{
  "n_layer": 14,
  "d_model": 256,
  "n_head": 4,
  "n_kv_head": 4,
  "head_dim": 64,
  "d_mlp": 1536,
  "vocab_size": 4096,
  "activation": "tanh_gelu",
  "norm": "layernorm",
  "norm_place": "pre",
  "norm_eps": 1e-06,
  "positions": "learned",
  "qk_norm": false,
  "attn_scale": 0.125,
  "bias": "all",
  "tie_embeddings": false,
  "parallel_block": false,
  "init": "normal",
  "init_std_qkv": 0.0402,
  "init_std_o": 0.0402,
  "init_std_up": 0.0402,
  "init_std_down": 0.0164,
  "optimizer": "ademamix",
  "lr": 0.000486,
  "beta1": 0.9,
  "weight_decay": 0.32,
  "lr_head": 0.00551,
  "grad_clip": 2.0,
  "warmup_steps": 251,
  "schedule": "wsd",
  "decay_fraction": 1.0,
  "decay_shape": "pow",
  "final_lr_fraction": 0.0,
  "batch_tokens": 32768,
  "seq_len": 128,
  "doc_mask": false,
  "train_tokens": 333400000,
  "steps": 10175,
  "dataset": "wikipedia_en"
}
Each number is 128 + 24 x the weight over its row's rms, rounded and kept within 0 to 255. Layers, rows and columns count from 0. The size above them is the row's rms in percent of the matrix's.

# layer 6 MLP up, 1536x256, rms 0.0553, rows 1163-1187, columns 0-63
size [100  98 103  91  96 100  98 100 100  89 102  96 101 100 101  98 104 106  99 105  98  96  94 101  99]
[[ 82 131  72 132 137 111 124 129 138 130 121 154 168 188 137 119 120 131 133 151 121 116 153 119 114 165 112 115 110 113 157 120  72 144  67 152  96 150 129  72 141 165 139 146 146 124  98 100 131 110 100  98 122 122 113 120  96 172 135 137 130 136  83 124]
 [134 118 163 119 161 156 129 163  75 123 155 129 115 132 121 125 116 137  79 153  66 174 157 107 107 102 138 135 139 121  75 116 128 154 114  91 125 133 182 145 126 171  94 207 139 121 135  84 124 121  83 133 125 163 134 137 154 131 107 156 158  76 144 124]
 [154 138 134 103 108 122 151  95  70 120 119 135 116 140 116 121 150 165  90 152 156 158 168 153 148 108 105 139 107 112 108 127 135  99 134 119 114 168  95 115 125 158 125 129 162 115 169 131 108 107 114 134 160 130 114 128 140 138 153 130  74 173  91 130]
 [108 122 126 119 129 139 150  97 121 125 186 127 127 128 118 151 171 122 141 107 138 113  97 126 150 139  93 116 137 174 112 170 118 150  94 165 147 122  91 114 134 101 144 178 117 113 131  85 138 150 107  91 139 118  86  84  98 146 143 121 127 134 172 126]
 [139 128 100 133 137 141  97 170 136 134 135 144 105 169 149  93 107 188 117 141 117 103 128 141 140 168 135 180 159 119 141 125  91 175 137 137 146 113  93  84 153 146 159 136 127  79 124  78 152 140 111  81 146 136 142 119 142  96 115 145 155 102 110 127]
 [ 96  86 101 107 126 127 144 117 100 119 144 114 109 114 110 142 148 140 111 128 150  85  73 130 160 142 115 179 137 162 106 140 124 125 107 131 134 111 103 129 102 111 157 126 159 146 131 112  82 137 171  82 109 135 152 129 132 174 116 188 123 112 132 141]
 [136 118 134  83 120  99 133  97 103 173 163 128 115 121 158 122 144 162 102 183 169 141 158 135 107 102 159 114 113 117 121 124 120 140 127 103 105 170 107  76 139 128 134 113 133 108 154 157 133 155 119 132 158 157 134 137 132 117 126 162 117 148 122 102]
 [134 122 119 124 133  78 147 153 174 134  99 117 135 165 157 142 142 113  92 113 166 114 121 119 155 111 134 130 144 101 138 108  82 127 167 156 119 171 164 121  95 146 170 143 156 115 170 152 124 103  98  81 136 102 132 110 116  82 132  98 147 125 133 153]
 [114 109 135 158 100 127 122  95 129 168 178 154 112 157 141 148 143 117 111 134  72  82 170 102 137 126  98 126 144 167 152 115 146 115 147 137 124 117 133 149 123 116 112 151 125 144 138 127  91 134 146 123 103  98 129 145  82 164 145 153 174 115  99 162]
 [157 116 143 133 119 166 105 178  69 130 123 147 101 138 158 141  90 177 120 131 120 135  87 133 125 150  77 137 101 112  99 149 105 144 160 127 139 153  90 107 144 143 164 100 148  97 101 138 144 139 142 165 135 168 147  96 137 116 108 102  96 129 124 127]
 [155  91 105 154 158 123 151 140 125 132 132 122  82 105 122 143 172 130 122 171 145 132 112 154  95  95 133 154 127 150  65 113 107 119 116 132 193 166 129 144  96 126 187 106 119 158 136 146 107 100 113 123 123 144 146 128 106 163 119 114 122 118 105 139]
 [135 123  77  97 105 134 139 121 119 128 135  93 139 159 113 172 134 136  95 154  95 114 127 115 114 112 159 144 124 122 108  62 133 131 128 166 110 156 127 132 145  99 110 149 115 101 139  98 145 125  72 138  92 119 134 105 159 131 115 130 156 103 132 138]
 [165 116 123 137 138 102 107 103 138 127  95 154 111 129 181 151 134 145 139 112 130 112 161 146 179 174 165 155 127 143 133 126 154 139 130 169  98 163 131 152 120 175 146 148 143 143 110 137 132 159 101 153 146 111 140 111 114 111 111 101 146 155 141 158]
 [139  95 151 128 130 142 148 143 114 170 162 128  86  85 140 101 116 112 137 135 174 135 119 163 149 154 169 104 188  86  95 115 139 149 146 126 123 116 139 144 110  97 120 169 131 125 123 128 150 125  83 177 138 123 159 121 149 132 143 158 110 141 134 108]
 [180 133 105 163 128 144 160 128 128 125 140 143 119 124 136 148 148  96 103 130 109 113 171 126 146 137 116 152 159  79 116 139 142 126 142 102 154 113 153 150  98 132 129 138 112 133 146  92 117  78  94 156 173 157 177 132 139 126  96 128 103 111 142 156]
 [ 96 131 108 121  86 186 146 134 120 148 130 120 121 104 127 139  99 129 166 138 111 142 165 113 101 133 136 125 139 134 110 131 149 139 156 172 129 153 123 120 136 154 143  93 168 179 123 127 142 132 121 172 145 123 162 108 120 137 161  84 148 121 132 112]
 [133  98 126  89 115 112 183 162 113 159  80 159 129 174 136 130 152 137 130 113  98 147 153  78 145 104 143 134 146  87  46 117 131 146 109  88 145 150 168 144  92 132 100 147 140 105 129 137 121 158 132 104 133 144 135 152 135 105 136 144 157  75 153  97]
 [ 91 144 123 117 135 164 130 135  91 148  50 109 132 186 162 102 168 133 138 111 141 146 146 108 122 106 135 132 137 137 100 172 119 129 156 135 130 122 111 119 130 133 128 143 134 128 129 176 129 160 103  82 170 154 113  95 146 145 136 114 123  88 168 106]
 [114 111 132 126 120 139 182 112 157 154 127 124 139 150 147 152  74  91 116 165 150 119 140  96 136 148 157 148 102 105  74 148 110 137 145 119  96 104 106 169 131 117 189 131 117 147 114 133 119 133  97 139 147 145 125 129 107 161 150 153 111 173 147  85]
 [161 115  91 161 133 127 111 112 118 175  97 160  85 104 144 166 129  93 140 115 131 127 165 122 107 126  91 133 143 123 138 152 114 120 155 128 111 113 118 122 137 112  89 107 147 135 149 123 145 104 136 161 180 178  96 130 150 127 110 165 128 151 181 149]
 [116 104  99  96 136 137 168 138 123 148 134 120 111 145 110 141 158 149 123 127 139 105 134 120 133 153 182 166 112 108 124  99 131 114 176  69  93 137 148 130 128 149 164 111 132 148 149 117 157 166 155 177 133 169 120 106  77 149 110 169 116 117 112 130]
 [148 123 136 101 141 139 134  93 148 142 134 149 107 102 179 142  97 125  97 152 176 120 106 110 176 144  81 126  93 117 169 142 118 171 153 139 138 120 105 145 115 126 159 122 111 147 111 140 110 163  87  75 148 113 176 123 114 150 134 134 115 131 140 121]
 [146 111 130  60 129  93 118 102 109 150 134 166 136 132 138 137 136 109 208  66 214  65 107 131 149  77 134 127 196 106 116 110 142 126  81 132 145 154 120 109 164 148 145 124 167 130 104 109 113 154 130 146 122 148 163  82 105 146 123 127 114 105  89 126]
 [ 98 114 127 153 138 128 171 115 130 148 126 124 107  90 108 140  88 108 134 133  91 119 139 143 155 110 155 155 188 129  92 123 124 126 128  97 123 105 140 143 112 167  97  92  88 128 155 154 101  89 137 167 153 141 117 131 114 166 162 130 138 136 121 110]
 [131 116 139 140 135 179 104 129 160 115 112 123 153  78 196 147 118 125 137 113 172 116 150 135  84 126 149 130 133 144  71 129 142 173 154 118 108 172 122  89 120 119 135 154 117 123 122 150 116 134 124 105 125 135 121 103 136 152 119  98 102 153 127 164]]
# layer 6 MLP down (transposed), 1536x256, rms 0.0429, rows 1163-1186, columns 0-63
size [100  97 106  94  94 105  98 106  97  86 105  96  96 100  99 101 101 108 102 106  96 101  94 101]
[[103 123 125 139 146  96 112 105 109 127 137 133 137  93 121 134 132  89 109  96 119 125  85 135 104 102 104 149 117 135 120 119 183 110 175 145 141 119 168 142 114 120 115 157 109 120  98 112 146 144 130 125 119  91  57 125 102 109 112 146 153  94 151 140]
 [119 113 173  97 105 117 144 151 127 129 132 164 137 122 170 115 122 105 122 124 144 106 120 125 125 138 161 114 166 156 140 117  93 124 140 148  92 129 110 107  96 121 146  69  99  70 110 138 127 108 170 114 153 146 138  92  94 107 148 146 118  80 106 192]
 [181 110  91 118 151 127 137 129 128 149 112 128 131 115  87 131  85 121 116 149  83 100 118 125 147 127 112 116 149 109 175 159  90 156 104 173 135 154 130 133 123 171 104 154 126 122 128 161 127 115 140 126 183 131 123 109 110 144 131 158 136 129 120 131]
 [105 128 160 158 122 125 154 139 151 144 124  98 138 138 129 146 103 110 151  87 165  61 136 137 112 125 113 132 131  67  91 129 104 125 138 113 134 103 125 107 104 152 124  83 118 184 145 152 155 113 116 117 165 123 140 104 146 151 116 121  90  86 115 147]
 [128  81  76 136 114 124 106 177 130 119 142 111 168  75 149 150 150 156 144 123  97 108 165 136 121 106 106  86 152 112  99 124 159 165 110 111 141 164 187 159  94 105 131 119 137 167 179 127 104 147 124 139 101  98 123 142 160 105 127 154 105 136 118 131]
 [119 109 123 158 113 161 116 101 102 114 146 133 144  83 122 127 114 130 133 187 144 181 125 118  86 140 119  93 131 146 129 164 134 127 109 193 160 109 177 146 103 120 121  99  74 113 158 136  58 157  91 141 129 104 131 140 127 100 134  83 125 128 163 151]
 [149 100 136 142 130 146 150  61 123 114 122 153 153 131 117  91 132 112  97 108 105 144 114 183 128 118 118 144 108 127 110 141 169 116 143 181 107 146 138 122 134  81 101 111 109 124 134 121  76  97 109 130 131 108 152  88 118  89 130 126 135 161 161 119]
 [126  92 120 131 109 126 123 113 121  92  88  94 103 138 116 140 104 171 128 125 160 147 128 108 123 147 104 134 146  75 112 108 173 105 101 129 150 164 112 100 136  90 140 137 189 122 148 124 109  87 115 127 155 100 132  93 156 113 106 156 160  96 123 104]
 [150 108 157 138 115 136 138  74 132 136 107 154 161 158  96 133 120 120 112 164 119 160 114 179 118 161 109 104 146 131 138 119 152 167 113  61 114 147 139 134 121 105  85 162 152 147 155 132 124 118  77 127 122 119 139 165 123 148 122  85 151 121 170 148]
 [136 175 151  78 158 134 116 118 127 131 167 106 101 136 167 135 141 158 121 135 164 126 143 119 117 149  88  90 148 136 126 124  98 127  94 112 131 139 108 137 115  99 161 118 142 134 109  99 148 169  99 107 130 118 145 170 176 157 106 125 138 165 129 109]
 [ 91 158 117 138 112 167 113 137 131 152 124 104 129 129 119 161  94 108 128 137 116 194 151 122  74 127  97 138 103 154 115 148 170 132 117 128 105 104 164 103 180  86 137 112 121 152 179  94  89 136 112 128 111 160 115 143 135 126 138 155  91 108 131 132]
 [118 117 111 161 141 115 132 169 128 120  90 172  49 152 156  96 173 169 151 111 157 130 155 154 132 130 128 155 159 109 129 104 168 168 126 130 129 109 133  96 155 110 123  83 167 107 121 148 123 168 134 119 105 135 150 128 104 150 130 109 176 152 115 128]
 [150  92 130 169 131 138 141 132 115 119 103 143 137  95 137 161 109 137 131 143 142 142 127 146  79 109  77 110  99 151 104 181 135 136 141  81 195  84 145 110 143 106 113 128 113 181 126 167 157 163 139 151 123 137 131 134 125  99 121 128  96 159  68 134]
 [140 142 117 150 139 140 107 153 143 171 119 132 154 183 135 114 136  98 124 169  94 161 128 128 105 146 155 115 109 130 144 114 123 130 104 152 137 154 141 154 113 150 153 115 109 138 122 119 166 126 173 110 172 149  83 123  94 150 143 104 113 136  89 129]
 [170 164  55 127  97 155 134 179 101 167 135 119 117 127 120 137 112 131 150 123 139 106  99 110 162 132 109 141 119 140 104 110 118 124 138 130 128 156 109 115 162 176 169  95 124 145 106 182 124 150  92 138 139 159 129 170 110 129 151 113 108  90 107 152]
 [131 182 144 103 123 141 138  90 137 149 134 134 110  90  95  98 138 152 111  72 145 146 107 157 114 117 132  90 142 112 147 129 136  93 138 150 151 158 138 161 156 142 118 164  86 136 132  98 126 151 143 108 122 104 106 119  91 136 103 192 134 102 131 105]
 [ 86  95 144 112 200  83 117 122 114 102  99 128 153 149 118 106 141 158  85 157  76 131  97 106 161 137 168 117 111 133 115 139 108  85 100 114 144 126 139 113 191 162 104 119 147 148 103  93 183 181 107 135 105 110  97 140  88 142 153 153  94 134 168 140]
 [157 173 154 144 125  95 128 136 102 134 130 144 179 138 144 150 110 140 109 177 146 131 178 127 124  94 135 143 142 126 131 115 153 133 123 141 139 120  94 109 159 183 180 139 139  93 107 132 127  98 135 142 131 129 131  96 162 127 141 180 113 129  88 133]
 [138 144 111 145 131 150  96 150 118 135 129 132  89 141 175 160 136  89 158 167 100 132 119 151 127 141  93 128 111 115 120  94 111 149 132 125 139  91 160 134 143 106 121 119 162 112 106 129 122 100 102 127 113 147 153 132 141 122 152  76 125 123 129 118]
 [129 127 112 179 103 175 103 151 118 130 141  97 125 124 113 151 114 118 135 105 117 115  87 119 171 147  86 167 126 174 118 134 148 103 123 104 123 126 137 148  88 142 131 182  98 163 118  77 138 143 110 149 150 110  73 114 119 132 146 110 124 162 123 110]
 [162 116 124 153 140 144 174 100 151 163 135 153 113 156 177 115 117 146 172 104 120  86 121 104 120 123 147  75 131 143 110 100 140 100 153 167 146 150 100 127 110 115 116 111 108 156 100 109 134 136 128 145 111 163 170  96  98 134 149 103 130 148 153 160]
 [186 151  95 115 113 108 137 113 161 108 142 129 138 148 140  96 133 185 135 121 120 139 120 153 122  81 171 118 154 152 127 122 112 134 142 176 125 134 110 126 119 128  93  96 109  79 117 161 147 112 120  99 111 155 130 114 165 155 129 113 165 115 138 116]
 [122 100 145 140 100  95 114 126 143 103 123 113 148 110 119 109 147 132 126 153  68 125 122 131 113 113 141 160 107 116 148 130 139 142 166 138 135 156 161 153  95 140 169 120 140 168 150 105 109 124  83 124 103 142 115 142 157 103 111 163 177 107 163 146]
 [111 163 161 105 106 140 147  95 138 127 161 123 103 135 126 154 104 145 102 138 156 165 136 139 135 110 145 117 115 121  90 125 118 121 172 121 142 126  94 180 119  85 141 142 105 130 140 115  87 118 163 134 148 107 126 132 121 129 136 181 181 123 119 175]]